config = dict(
    hidden_size=160,
    num_attention_heads=5,
    init_std_qkv=0.039,
    init_std_up=0.039,
    optimizer='adamw',
    schedule='wsd',
)
Each number is 50 + 12 x the weight over its row's rms, rounded and kept within 0 to 99. Layers, rows and columns count from 0. The size before them is the row's rms in percent of the matrix's.

# gate: layer 6 MLP gate, 448x160, rms 0.124, rows 147-201, columns 120-159
# up: layer 6 MLP up, 448x160, rms 0.125, rows 147-200, columns 120-159
# down: layer 6 MLP down (transposed), 448x160, rms 0.116, rows 147-200, columns 120-159
gate147 100:50 43 42 49 51 38 65 59 54 79 64 50 43 31 51 52 43 38 63 71 62 61 62 42 48 57 48 47 57 58 43 46 68 42 40 45 46 50 40 52
up147 101:64 46 47 60 47 59 75 45 51 55 42 69 50 57 30 55 36 57 61 30 54 24 66 57 51 48 57 48 51 51 75 50 30 66 47 66 59 35 38 50
down147 103:40 39 54 51 49 52 42 36 40 45 46 42 44 81 45 47 44 44 48 42 58 53 55 46 46 67 43 69 44 62 58 50 37 24 62 54 61 54 31 47
gate148 099:60 83 70 44 57 46 30 62 46 32 42 65 67 66 50 37 34 39 69 69 61 56 52 48 59 43 55 54 67 70 45 43 41 46 50 57 43 54 66 55
up148 098:34 73 66 64 31 61 46 49 68 57 57 59 68 62 39 50 34 52 58 48 50 51 50 66 57 47 46 53 51 54 43 66 34 54 66 37 47 63 57 57
down148 101:42 61 40 50 66 53 44 30 32 39 35 43 65 49 51 52 30 47 51 56 40 45 48 34 43 41 69 33 42 44 62 47 57 31 39 47 47 47 48 33
gate149 111:73 24 79 81 67 51 45 43 63 45 59 35 19 53 60 43 50 45 53 54 39 51 69 48 48 62 61 30 45 49 50 67 43 62 44 25 64 47 71 43
up149 129:54 72 45 49 36 43 48 60 55 72 68 56 52 46 24 59 57 56 45 49 56 35 49 45 55 59 29 56 60 60 27 52 37 72 72 60 53 48 44 57
down149 117:62 74 48 50 44 55 58 36 62 54 24 50 71 47 42 21 56 41 54 67 51 69 53 30 62 48 42 41 40 68 46 37 56 68 70 63 29 52 51 48
gate150 104:57 34 51 61 47 59 35 59 39 75 44 48 37 76 59 60 31 38 51 49 51 71 51 34 53 73 64 81 32 51 47 55 65 57 55 50 46 68 45 55
up150 106:37 20 37 68 66 55 61 50 68 39 60 45 47 36 59 38 47 51 45 32 57 70 57 48 60 59 53 52 32 45 49 40 65 48 63 71 61 56 61 60
down150 103:53 37 38 58 55 53 48 48 53 29 46 43 50 65 39 37 45 34 54 45 54 53 32 69 44 55 69 59 34 47 52 27 37 58 63 48 50 36 40 70
gate151 098:78 55 46 49 39 34 43 35 56 36 44 63 42 54 64 59 53 45 59 48 47 44 49 41 33 44 49 54 46 70 61 53 43 67 38 46 62 75 74 60
up151 095:56 62 47 58 47 54 59 31 48 46 40 50 51 39 32 30 40 45 31 48 59 56 46 40 09 53 52 49 51 27 69 51 48 63 49 35 32 34 53 51
down151 099:63 44 47 46 52 56 36 45 38 56 67 61 42 59 72 49 76 37 52 39 21 39 77 66 61 45 64 54 52 48 23 35 44 51 48 52 61 47 60 74
gate152 107:81 46 47 43 40 51 63 47 45 53 49 49 60 68 46 63 46 27 48 52 64 60 42 72 55 61 64 53 50 69 49 61 38 48 50 50 61 47 37 62
up152 112:53 51 49 61 43 42 57 46 49 41 46 48 44 58 34 51 41 58 41 57 43 56 38 56 36 26 70 50 34 63 51 47 56 59 71 52 41 41 42 51
down152 109:52 33 54 52 46 43 62 41 45 47 37 40 52 57 56 54 62 45 51 54 46 67 41 41 62 58 81 39 41 53 59 12 58 56 49 38 57 55 73 48
gate153 103:63 52 46 31 53 45 49 64 56 62 45 58 61 47 53 46 69 57 45 65 45 44 51 44 46 70 57 68 32 55 39 58 54 60 38 49 64 74 35 61
up153 102:47 61 55 52 44 43 57 33 50 57 64 74 55 43 59 39 54 52 48 76 54 60 53 19 53 52 71 72 45 54 22 36 55 54 64 54 47 67 41 40
down153 105:41 40 45 36 39 52 59 63 52 56 60 44 71 50 48 58 50 58 34 72 55 54 36 31 54 51 51 58 43 59 33 63 48 57 64 35 57 71 66 50
gate154 105:45 55 56 40 57 40 53 57 42 37 52 45 60 65 52 57 44 57 74 61 56 41 41 58 51 69 65 63 61 62 47 57 46 54 41 48 56 83 46 48
up154 106:54 23 71 61 46 50 68 74 59 81 64 54 40 51 61 54 53 65 34 59 38 35 33 50 56 30 63 52 49 67 61 37 45 74 56 50 71 63 50 69
down154 103:32 30 60 51 49 45 39 78 43 40 59 56 58 67 56 57 36 64 63 80 55 55 56 59 33 54 56 60 49 33 47 81 58 53 49 57 29 40 40 45
gate155 098:51 33 37 38 45 49 57 67 52 47 58 31 38 48 47 49 44 52 34 66 57 46 45 50 57 70 40 46 38 59 29 21 58 51 60 59 45 52 35 44
up155 092:43 40 42 74 81 40 52 44 43 44 57 61 35 67 41 70 61 63 36 50 60 67 60 46 46 61 28 42 57 42 56 30 67 17 58 67 57 32 27 60
down155 096:60 57 31 47 37 37 54 66 39 54 31 40 42 38 67 58 37 57 38 80 51 31 55 41 64 36 55 62 61 48 58 51 46 24 52 40 38 62 73 57
gate156 100:52 65 69 52 33 54 71 33 52 59 55 62 59 45 27 34 57 54 58 31 34 49 56 50 38 56 54 51 62 43 59 53 38 44 38 57 63 73 48 53
up156 101:32 46 44 41 58 43 45 61 60 21 66 50 53 54 52 61 63 34 61 52 33 46 36 50 59 48 66 45 20 47 44 66 40 61 61 70 30 67 38 33
down156 096:56 46 75 32 29 25 35 52 72 38 56 41 44 71 69 47 43 46 39 47 66 47 68 42 40 54 72 49 63 41 70 52 43 76 57 38 51 66 67 64
gate157 105:51 61 59 33 37 23 68 65 59 46 53 54 30 67 23 35 59 32 64 51 28 43 46 45 51 55 41 55 68 42 32 38 32 40 32 42 69 53 65 43
up157 105:43 39 43 54 55 68 28 50 46 32 48 48 35 51 61 49 50 42 35 56 66 46 25 45 46 50 43 36 49 56 44 63 52 27 56 72 27 36 39 52
down157 106:43 57 49 36 69 56 46 53 38 52 44 48 38 39 56 70 33 58 59 49 57 41 63 38 56 58 38 50 64 73 67 58 43 43 49 55 39 53 51 52
gate158 106:67 63 50 45 50 37 76 40 62 69 66 33 28 60 45 24 64 44 64 65 28 78 48 53 30 60 54 40 63 62 58 70 60 56 56 64 58 60 68 29
up158 111:46 36 22 52 33 49 63 51 31 46 49 53 60 63 73 58 63 44 60 52 31 67 31 64 45 60 49 71 62 66 52 59 53 75 44 59 50 59 59 46
down158 109:22 58 56 29 48 41 56 36 42 44 89 48 53 52 18 39 62 53 78 60 67 48 57 61 54 21 48 78 54 47 60 53 37 45 53 49 53 41 61 54
gate159 098:60 49 39 37 45 57 41 43 51 53 66 52 28 63 34 48 46 16 39 56 50 64 29 55 47 42 56 51 62 70 68 49 50 38 36 64 50 57 48 76
up159 102:62 38 47 44 52 65 54 40 35 66 65 59 48 29 46 33 46 37 53 35 34 53 68 46 44 45 57 46 68 46 46 60 62 61 26 40 44 40 58 73
down159 104:45 43 51 45 47 60 55 55 61 59 38 28 49 47 44 37 46 36 40 32 48 49 36 67 54 43 52 58 41 35 55 43 63 65 36 35 54 54 45 33
gate160 102:48 47 47 59 41 58 42 50 60 58 75 28 40 67 50 41 72 41 45 50 33 69 54 42 30 39 70 48 61 45 49 42 45 58 44 38 45 49 54 57
up160 098:50 50 43 40 38 47 53 51 59 65 42 50 57 49 63 55 38 83 43 69 57 44 44 41 50 53 31 44 56 45 43 62 71 60 44 47 37 56 36 38
down160 098:49 61 59 77 54 41 58 24 53 54 47 70 73 34 56 60 47 45 57 50 51 49 44 62 46 47 43 14 55 64 61 59 28 54 44 25 55 39 57 44
gate161 097:49 38 65 55 46 47 55 42 45 66 50 44 50 54 58 60 51 60 66 40 20 74 45 31 42 48 49 33 55 53 41 61 45 46 12 31 56 60 50 45
up161 105:61 53 32 55 62 51 60 57 59 54 58 40 50 48 34 48 35 42 70 56 60 25 67 61 48 62 58 46 45 65 68 61 57 67 74 75 34 61 61 69
down161 102:45 69 72 50 45 40 46 53 49 68 74 49 37 53 30 44 45 59 42 46 37 49 55 38 58 42 55 62 58 52 75 59 41 57 57 35 65 57 48 62
gate162 088:43 36 16 54 59 39 38 55 73 42 49 33 60 63 61 64 61 42 65 63 51 56 27 66 39 63 48 63 42 53 65 39 54 52 55 62 53 55 42 49
up162 083:64 53 36 53 42 75 40 85 47 65 37 70 34 72 49 48 52 58 52 52 70 67 42 48 71 64 58 67 14 42 52 48 44 76 56 33 63 56 49 47
down162 086:59 71 44 53 65 60 47 41 37 53 53 17 29 53 43 61 46 38 56 53 71 53 42 62 42 60 65 49 50 55 49 84 52 36 61 30 43 59 61 37
gate163 101:60 52 61 44 53 47 60 35 51 59 35 45 50 58 52 50 43 49 60 41 41 52 59 59 41 63 51 44 82 66 43 63 58 41 26 55 64 70 66 73
up163 098:60 49 38 44 49 45 51 55 43 57 54 44 49 35 50 55 42 43 66 56 45 42 48 50 45 57 54 58 55 30 55 28 41 45 56 44 34 41 50 11
down163 103:54 65 57 54 48 49 34 42 60 45 34 55 42 46 48 60 39 45 35 48 25 74 67 44 40 51 42 47 66 46 81 35 63 35 37 56 73 54 56 70
gate164 104:49 34 44 64 50 42 47 77 54 65 67 61 46 65 57 71 37 46 75 53 41 80 56 38 60 64 48 57 27 54 42 40 37 44 49 40 57 79 53 40
up164 104:36 51 67 32 54 39 33 62 56 57 50 45 52 59 72 60 70 61 53 62 38 60 44 58 44 50 40 41 28 67 56 28 43 29 60 66 70 63 52 61
down164 103:59 55 59 46 41 41 55 55 49 45 54 27 42 48 67 54 56 57 50 66 41 21 37 67 33 59 54 51 35 57 53 50 62 50 69 59 43 61 35 47
gate165 101:64 64 39 36 35 61 53 86 67 59 36 55 43 36 62 44 38 55 24 56 46 44 51 18 60 51 54 55 36 62 51 41 44 62 38 66 68 84 54 47
up165 105:71 67 77 48 47 59 45 38 36 37 41 60 58 73 43 36 64 55 58 37 54 46 40 62 44 51 62 66 53 56 42 68 29 50 24 51 41 60 43 50
down165 104:33 49 49 51 45 32 79 48 48 40 38 79 50 50 65 37 59 58 49 51 34 39 55 24 51 58 36 44 57 59 68 66 27 43 33 63 11 62 42 61
gate166 107:62 45 56 53 49 55 37 50 43 52 61 53 30 47 51 46 55 41 40 58 34 46 52 53 59 62 57 70 60 56 40 51 41 56 58 43 31 53 35 63
up166 106:54 50 38 61 48 57 54 27 71 38 56 45 40 44 59 42 49 53 32 66 49 59 69 59 37 34 45 48 41 51 58 60 59 34 37 58 64 63 41 53
down166 106:51 57 57 57 44 20 62 43 59 28 64 33 33 46 58 41 52 71 42 84 60 58 31 53 54 50 69 57 48 69 73 55 27 48 32 48 57 68 51 49
gate167 099:41 54 60 40 66 29 38 89 64 50 54 51 41 67 38 53 42 66 57 44 34 52 67 49 59 54 39 59 43 61 46 66 39 46 58 45 56 56 60 40
up167 098:70 35 36 52 55 36 35 41 62 81 28 33 51 52 68 31 38 44 42 19 43 57 42 49 29 72 63 50 60 51 46 66 49 44 55 40 63 61 38 47
down167 099:69 30 28 56 66 49 50 36 75 46 38 70 48 54 58 37 47 62 51 56 40 51 54 58 51 49 64 53 39 53 53 59 64 45 36 51 52 39 65 59
gate168 097:64 48 40 50 28 48 37 44 48 60 66 40 52 43 55 39 60 41 43 39 52 55 34 60 45 80 69 45 65 55 35 53 34 57 30 51 66 61 42 62
up168 096:30 56 59 60 38 69 42 51 52 55 50 66 43 46 48 42 50 61 46 42 51 52 76 57 36 42 47 50 67 67 61 51 60 55 48 37 56 78 54 61
down168 098:35 45 63 48 43 37 71 51 59 43 50 62 55 69 64 51 62 66 41 36 70 43 58 52 31 47 57 59 47 35 68 52 61 50 59 49 55 63 48 47
gate169 104:50 45 57 61 78 54 37 49 42 56 62 63 42 58 54 61 38 23 58 53 57 49 57 41 53 50 60 41 51 54 63 25 48 44 59 37 46 42 56 54
up169 108:38 52 74 49 68 55 37 42 32 66 51 66 67 66 30 37 41 37 72 39 79 35 58 54 62 44 69 38 44 65 63 34 41 40 34 50 47 51 61 63
down169 107:51 54 28 25 67 57 32 61 47 49 40 49 62 53 54 33 47 63 39 41 72 56 50 53 44 56 51 74 37 49 63 39 48 57 59 57 18 52 62 44
gate170 104:59 61 35 49 48 15 53 51 45 78 52 60 35 41 34 49 44 52 62 50 46 40 51 57 66 44 68 41 37 60 49 70 46 42 55 64 66 52 57 66
up170 104:18 40 59 47 38 58 40 55 66 43 39 49 53 52 34 60 37 68 35 57 59 53 74 28 86 58 40 62 45 48 53 28 57 60 57 39 60 45 51 42
down170 104:81 50 66 63 50 42 40 38 61 76 47 57 61 57 51 55 62 36 38 41 73 32 52 39 47 61 49 55 54 27 42 48 49 59 53 60 50 41 49 68
gate171 100:70 51 20 52 37 31 53 50 54 66 52 56 37 47 34 48 34 28 57 47 54 49 69 27 58 57 47 36 31 56 46 66 54 61 54 58 73 74 39 55
up171 098:27 45 37 45 61 52 46 50 20 45 43 34 62 64 50 48 42 28 40 60 53 71 58 81 46 49 58 37 34 22 57 38 56 29 51 46 53 60 42 63
down171 099:52 47 63 49 40 48 61 52 33 47 52 62 69 43 50 61 76 37 38 50 61 62 60 70 33 53 74 52 46 37 12 56 47 46 64 37 56 47 56 32
gate172 089:43 39 49 57 54 49 27 34 71 55 51 32 41 58 57 55 65 36 32 29 26 69 49 54 50 65 47 50 24 78 49 55 39 63 44 57 65 48 50 46
up172 084:47 72 21 31 31 51 42 58 52 46 64 72 51 55 56 45 38 85 62 62 45 52 44 29 78 45 56 61 53 46 58 30 42 74 52 69 63 54 40 52
down172 088:56 52 65 57 50 38 53 31 22 16 40 41 34 54 71 51 63 36 64 56 33 53 52 55 51 51 41 44 43 62 45 63 38 49 49 58 48 56 58 39
gate173 101:51 53 59 41 37 57 54 45 41 57 59 20 38 36 58 65 46 72 45 59 35 52 33 57 58 63 41 45 52 44 48 42 52 72 42 31 54 67 43 60
up173 099:59 54 52 63 66 58 68 57 28 27 35 66 50 29 22 41 41 40 52 62 76 27 49 38 65 39 57 28 47 52 42 38 50 48 55 35 50 23 63 54
down173 102:46 54 62 90 65 64 18 47 44 27 38 42 51 28 43 54 66 38 56 54 48 57 28 44 36 51 57 65 45 66 61 55 55 44 46 44 56 44 52 51
gate174 093:44 56 50 76 52 69 41 48 54 57 49 54 61 56 37 61 52 39 70 56 50 36 78 66 64 50 50 31 22 52 72 41 44 54 45 66 58 50 46 48
up174 085:59 51 52 36 67 28 45 39 31 64 56 56 76 64 37 32 47 46 67 46 48 53 61 70 53 49 64 74 62 39 55 39 33 53 69 60 73 41 47 24
down174 089:43 69 47 58 54 42 53 54 52 47 32 62 31 37 40 66 49 50 30 32 25 41 24 49 51 63 53 46 70 55 55 61 43 45 45 70 42 41 57 53
gate175 105:70 65 52 39 45 41 34 76 46 50 69 40 49 31 45 30 52 55 58 59 45 36 66 46 68 62 67 56 57 55 47 34 41 74 56 39 47 51 42 68
up175 113:53 51 50 48 44 55 18 44 59 31 64 51 43 64 56 57 47 44 68 42 37 53 44 35 52 63 47 55 25 22 44 59 40 43 49 44 35 47 76 55
down175 110:40 61 40 32 80 69 42 41 64 74 71 78 40 62 69 52 45 55 34 25 49 37 34 35 53 56 40 62 45 43 56 66 58 49 47 57 52 40 58 33
gate176 108:69 49 74 55 50 53 48 67 34 66 55 49 52 72 54 52 58 49 47 58 45 46 28 38 58 42 75 51 64 67 52 49 46 48 37 40 70 42 66 42
up176 117:33 43 25 32 62 63 39 43 42 42 49 42 45 38 60 20 69 40 55 35 40 58 37 63 36 54 49 60 48 38 53 53 45 48 30 64 57 57 80 40
down176 111:40 47 52 27 64 75 21 40 34 47 59 30 52 41 47 57 58 47 50 45 48 32 57 60 55 50 46 65 44 33 51 38 62 44 59 40 60 34 34 59
gate177 107:66 59 59 60 57 36 45 55 41 43 65 44 33 64 63 27 46 57 76 63 37 55 59 50 60 54 57 49 28 53 66 46 48 57 56 35 55 54 64 31
up177 116:53 55 36 53 49 74 78 44 54 73 53 50 44 60 36 50 63 57 48 47 29 51 51 41 44 43 29 38 44 68 65 59 45 48 66 57 63 64 26 54
down177 111:74 50 37 77 51 69 37 59 72 42 58 21 52 35 40 59 47 45 65 50 48 56 72 49 30 63 37 61 47 66 56 45 47 54 35 55 65 35 40 71
gate178 094:43 86 50 57 41 55 59 38 43 37 56 48 38 50 46 36 55 50 55 51 51 71 71 39 44 47 57 72 48 61 72 58 37 65 70 54 51 40 60 44
up178 096:51 38 28 54 49 57 36 65 49 48 49 70 71 39 64 48 47 36 68 46 49 35 26 41 60 56 58 37 47 27 40 45 53 50 50 57 44 46 50 70
down178 097:36 37 37 46 51 58 53 50 36 62 48 22 40 49 28 66 46 57 56 47 64 53 33 40 58 57 36 29 43 46 33 63 68 68 46 57 67 33 60 36
gate179 094:48 44 55 71 24 40 49 44 43 62 39 66 58 44 40 57 46 62 65 66 42 42 53 58 57 62 71 75 39 76 39 62 46 68 45 71 37 67 34 39
up179 091:33 69 42 36 57 59 28 54 45 43 50 63 51 61 40 48 49 54 68 47 68 55 45 49 65 34 20 31 53 55 54 65 59 77 53 40 44 54 41 40
down179 092:64 41 36 64 61 38 28 54 38 51 36 48 54 54 47 55 65 46 61 58 60 46 51 52 57 60 61 22 59 61 49 48 56 62 62 37 53 46 54 46
gate180 101:63 25 48 49 52 65 52 54 47 51 55 71 58 58 52 49 51 45 34 57 60 21 46 50 56 22 60 30 28 40 63 37 55 46 50 67 54 59 52 39
up180 103:52 63 52 43 46 36 59 31 45 61 47 63 46 40 48 39 53 50 56 34 55 58 56 45 46 36 38 39 57 63 49 63 57 35 70 57 37 61 48 41
down180 107:52 41 54 33 73 52 49 57 59 58 31 55 60 45 55 72 63 43 62 60 51 57 42 39 64 49 60 41 32 59 42 74 60 41 54 28 58 46 51 46
gate181 095:44 73 51 32 31 61 63 64 58 62 42 61 44 59 62 47 33 50 44 75 72 77 54 23 54 63 55 39 42 40 50 36 63 52 36 63 61 64 66 68
up181 089:39 57 46 43 41 62 62 57 56 70 25 56 44 55 54 52 36 50 63 64 51 62 51 33 53 84 49 42 27 57 43 54 70 49 53 59 58 51 71 72
down181 095:48 36 55 54 46 44 53 55 70 46 59 52 46 41 60 41 42 53 49 36 59 52 46 42 51 44 43 45 58 48 27 53 48 60 36 66 41 40 37 47
gate182 093:65 31 60 72 62 43 28 62 65 57 36 41 38 71 45 57 40 38 44 32 40 60 71 48 64 61 41 56 40 63 57 52 66 58 45 58 56 49 48 53
up182 093:49 59 49 56 43 42 68 34 48 40 60 60 45 22 46 49 58 59 48 51 63 52 62 33 73 60 55 48 50 68 42 43 21 67 33 59 56 50 42 61
down182 094:35 43 57 43 58 59 50 35 30 67 47 49 20 56 49 67 40 62 41 58 45 77 51 20 66 47 51 57 75 49 66 40 45 50 63 60 69 43 42 53
gate183 106:77 39 70 60 50 53 51 42 62 55 52 46 58 60 68 67 28 34 58 57 47 46 35 48 55 45 68 41 55 51 61 62 56 58 43 61 57 64 58 81
up183 105:46 32 53 41 51 51 63 56 60 60 53 64 58 53 43 52 49 49 26 64 46 41 37 49 43 62 44 40 61 54 52 50 62 54 23 71 51 47 41 52
down183 107:18 60 42 20 55 52 50 52 45 66 34 39 58 42 82 35 52 45 47 34 72 60 72 67 57 45 44 39 49 53 61 53 39 55 54 57 67 46 40 53
gate184 106:58 59 65 53 51 41 59 66 61 35 62 24 45 51 64 51 37 53 42 50 43 51 46 54 47 68 57 75 58 53 50 67 34 54 35 67 40 60 56 60
up184 110:57 63 43 79 35 49 52 59 62 38 56 53 44 39 46 51 38 63 25 64 40 34 59 43 72 36 50 42 47 32 52 32 53 60 51 62 45 71 55 56
down184 106:48 56 20 40 69 39 52 57 64 51 54 41 45 40 65 69 71 41 25 71 53 61 43 34 49 57 47 53 81 65 51 19 61 46 41 55 74 47 77 52
gate185 103:69 63 40 75 23 49 73 65 69 64 55 63 44 74 33 60 61 60 41 61 51 44 32 59 52 59 55 52 58 63 41 44 39 57 60 57 52 60 52 59
up185 104:54 55 44 56 25 69 40 53 55 43 55 54 58 77 38 55 54 70 42 47 68 65 62 42 51 47 60 30 44 50 56 61 53 68 45 49 57 49 44 56
down185 101:60 45 66 42 38 67 46 45 48 78 33 43 48 55 50 39 55 52 61 33 47 59 35 49 39 39 39 47 24 54 44 56 55 61 61 53 45 35 49 51
gate186 100:51 57 53 54 55 33 34 35 43 58 65 24 49 40 43 55 48 50 37 42 54 63 37 50 30 60 47 41 49 53 58 27 72 76 51 50 66 62 50 60
up186 093:35 50 34 35 62 52 39 48 56 30 48 46 48 27 50 42 89 27 52 45 55 51 32 64 33 56 29 62 47 65 33 58 26 58 42 40 71 46 37 48
down186 093:53 46 54 56 38 46 51 64 41 34 55 62 48 38 69 50 61 66 59 57 53 53 39 51 48 46 69 65 61 54 40 51 59 60 48 66 49 54 56 45
gate187 088:71 73 45 54 46 54 38 74 52 30 49 37 70 64 53 52 40 52 57 42 41 36 48 47 48 51 71 22 43 63 59 41 66 66 41 51 47 73 54 70
up187 085:43 39 53 47 72 42 58 59 48 58 36 46 48 32 49 60 50 51 45 57 87 47 45 51 71 34 68 41 60 71 47 44 28 46 63 48 50 35 52 34
down187 089:60 65 40 48 54 64 57 44 47 42 36 77 29 47 42 36 60 41 39 74 45 56 51 67 57 52 55 81 57 41 63 49 48 49 52 61 27 53 38 45
gate188 101:52 52 49 32 43 46 47 56 33 60 60 49 43 49 36 58 43 57 52 46 64 44 41 34 41 46 56 36 44 54 36 45 49 59 33 26 69 54 61 63
up188 097:51 67 52 43 53 42 50 43 47 45 46 45 54 49 49 68 42 52 63 43 58 41 60 54 58 31 58 61 50 56 68 50 53 66 69 39 29 39 34 49
down188 099:68 35 39 37 53 42 73 59 37 35 48 45 38 64 50 54 66 49 52 63 28 51 59 59 55 53 63 62 32 64 44 45 37 44 31 53 77 39 42 45
gate189 095:50 47 43 62 45 43 48 57 39 21 62 36 49 70 49 55 11 33 62 50 44 66 27 42 41 46 54 55 64 69 64 47 49 38 31 44 51 45 47 51
up189 094:44 54 49 46 51 32 31 59 41 38 22 28 61 74 74 55 32 51 72 41 36 62 28 43 37 61 44 38 70 47 66 58 56 44 54 33 46 50 70 60
down189 095:46 46 48 30 35 47 70 61 39 56 62 48 51 56 56 33 48 67 61 65 64 46 60 59 50 53 70 34 33 51 25 49 56 50 58 43 49 51 42 38
gate190 100:49 46 58 56 44 33 43 61 68 55 57 63 52 52 47 45 42 27 56 59 28 53 36 40 52 57 46 53 56 55 47 58 30 67 48 39 62 64 76 44
up190 101:55 53 54 45 50 58 63 61 61 53 55 32 70 52 50 51 67 56 38 48 61 42 48 51 43 41 51 38 38 64 43 39 68 43 56 73 31 57 52 40
down190 101:67 63 43 36 60 41 43 43 76 33 34 50 42 61 22 63 52 31 49 54 37 60 44 59 56 49 47 36 75 55 39 42 64 54 42 60 58 44 40 39
gate191 103:51 55 45 34 35 21 31 51 45 37 54 51 44 81 62 39 71 36 71 61 59 45 43 39 44 66 66 58 60 59 57 74 51 49 67 47 40 48 46 66
up191 102:64 66 51 44 48 76 46 44 39 47 37 59 58 25 44 55 51 51 64 63 57 35 52 54 58 51 57 48 36 70 56 53 60 49 61 79 53 73 30 69
down191 101:49 71 42 70 69 35 49 56 67 53 63 43 70 52 28 53 54 38 54 88 30 51 33 56 47 46 49 45 54 43 30 53 52 51 40 59 44 43 60 58
gate192 097:50 62 33 55 45 56 53 62 51 41 75 40 54 58 32 70 43 39 43 86 58 65 41 49 63 53 76 60 38 57 63 50 42 46 49 49 48 58 58 67
up192 097:55 42 48 46 41 60 77 56 72 59 64 38 41 45 33 63 56 67 57 41 38 39 31 53 69 49 75 45 17 53 59 55 73 47 54 68 40 58 46 39
down192 098:72 35 57 45 38 60 40 04 52 76 44 48 47 50 51 51 54 53 42 50 43 51 54 47 53 47 54 45 54 48 44 33 51 36 54 83 41 55 56 72
gate193 096:56 47 72 48 51 57 23 77 46 50 49 47 60 44 62 48 49 62 45 55 39 41 35 65 53 59 55 58 42 52 41 79 57 68 40 59 47 71 34 37
up193 095:58 52 36 63 45 41 53 46 42 44 57 66 57 41 37 40 38 48 58 33 69 73 48 32 70 61 42 52 65 44 55 37 43 65 60 42 46 33 69 42
down193 092:60 42 45 49 35 66 54 55 72 33 60 45 71 40 43 57 37 45 61 39 56 83 46 33 41 37 57 52 43 43 42 56 60 46 60 64 48 43 47 45
gate194 102:32 73 38 47 50 34 25 49 58 57 60 58 45 47 45 51 29 49 67 53 55 47 56 48 41 39 61 71 40 51 31 23 49 47 61 57 38 65 58 49
up194 101:65 46 48 52 55 41 64 39 63 54 52 50 25 38 28 59 64 34 54 32 41 52 56 33 57 60 72 62 33 61 29 52 49 44 60 42 40 25 43 42
down194 100:35 57 52 26 49 61 53 43 65 64 41 60 33 67 53 58 44 49 23 26 38 45 46 35 65 30 61 67 47 51 53 44 40 72 48 60 51 48 32 57
gate195 097:36 35 42 62 61 36 26 45 48 21 24 34 46 48 42 58 43 38 56 35 37 48 64 29 51 37 48 54 70 52 55 35 69 73 50 57 50 54 52 40
up195 096:42 41 50 30 29 38 39 64 41 52 47 60 54 53 46 61 20 48 61 26 52 59 59 60 53 38 61 66 40 46 54 45 40 68 60 62 69 52 52 32
down195 099:48 45 52 56 60 36 63 57 58 52 40 72 36 62 43 74 52 50 60 74 49 70 33 45 49 51 50 55 49 52 25 67 40 81 39 55 46 50 57 50
gate196 101:65 37 64 55 57 49 73 49 46 45 44 42 30 52 49 44 52 54 38 70 59 54 59 36 61 45 68 64 49 73 72 36 56 46 37 42 52 55 59 54
up196 105:49 70 66 53 54 69 40 42 35 50 37 58 36 37 51 51 50 44 44 65 54 67 61 34 49 50 38 29 44 37 61 60 46 58 45 68 40 38 46 52
down196 107:57 47 44 35 49 34 52 48 46 70 50 75 47 65 40 18 73 32 64 47 41 45 46 34 33 30 61 34 54 44 35 45 47 48 47 53 61 50 25 39
gate197 097:37 61 52 41 57 37 50 44 57 58 44 42 61 41 60 49 50 52 59 50 40 66 73 55 38 45 58 64 58 68 59 63 58 61 42 68 58 62 50 63
up197 095:44 55 53 67 63 41 56 35 60 36 55 50 72 51 61 31 46 69 42 59 44 63 37 54 47 42 34 39 38 47 44 40 63 50 36 42 32 36 39 47
down197 098:48 53 56 46 50 39 48 64 56 50 63 51 55 39 62 55 55 49 54 48 28 60 53 65 45 38 34 54 69 32 52 14 39 59 45 25 45 41 56 59
gate198 091:36 62 52 60 55 26 51 62 56 58 62 46 55 76 47 38 56 28 55 44 35 50 64 47 36 43 49 49 68 86 35 61 41 57 41 41 50 56 37 32
up198 089:38 41 70 71 48 56 38 47 62 35 51 40 56 37 79 51 69 42 55 54 58 59 48 57 39 50 41 52 57 55 62 59 62 78 72 44 47 50 34 63
down198 090:59 50 49 45 57 62 40 52 49 46 53 43 58 48 73 56 52 56 53 49 64 49 48 46 65 46 47 20 52 37 51 57 56 40 73 46 60 52 46 36
gate199 103:64 44 52 46 53 45 47 44 68 45 61 43 51 45 61 60 59 12 46 48 20 29 37 62 47 60 43 50 48 59 58 43 58 50 58 38 71 64 46 65
up199 105:62 53 55 64 46 28 57 48 62 82 44 36 64 52 44 32 54 51 47 82 44 59 32 54 48 63 49 47 54 28 72 32 37 44 64 35 20 41 56 42
down199 107:49 60 51 43 49 43 69 45 43 38 35 43 75 66 77 63 42 47 67 42 34 40 25 56 46 55 72 50 48 66 50 22 35 60 38 41 53 58 44 60
gate200 102:50 72 43 55 43 24 70 57 40 67 60 58 43 67 34 54 50 58 40 55 62 51 36 42 41 52 66 40 69 43 40 60 67 57 49 17 60 43 42 38
up200 101:56 59 41 30 62 45 45 70 49 47 49 31 56 49 72 47 62 48 56 41 34 76 30 52 57 49 53 49 41 44 51 41 41 59 49 63 31 49 36 37
down200 104:67 43 49 54 55 76 41 56 41 33 44 66 45 26 61 68 40 50 65 49 50 74 40 57 46 40 46 31 46 81 34 44 55 44 64 48 51 52 53 34
gate201 105:71 67 51 52 52 28 60 45 56 60 77 58 40 39 63 60 42 46 61 66 46 44 69 32 47 52 53 45 55 44 42 32 62 59 43 44 51 61 53 37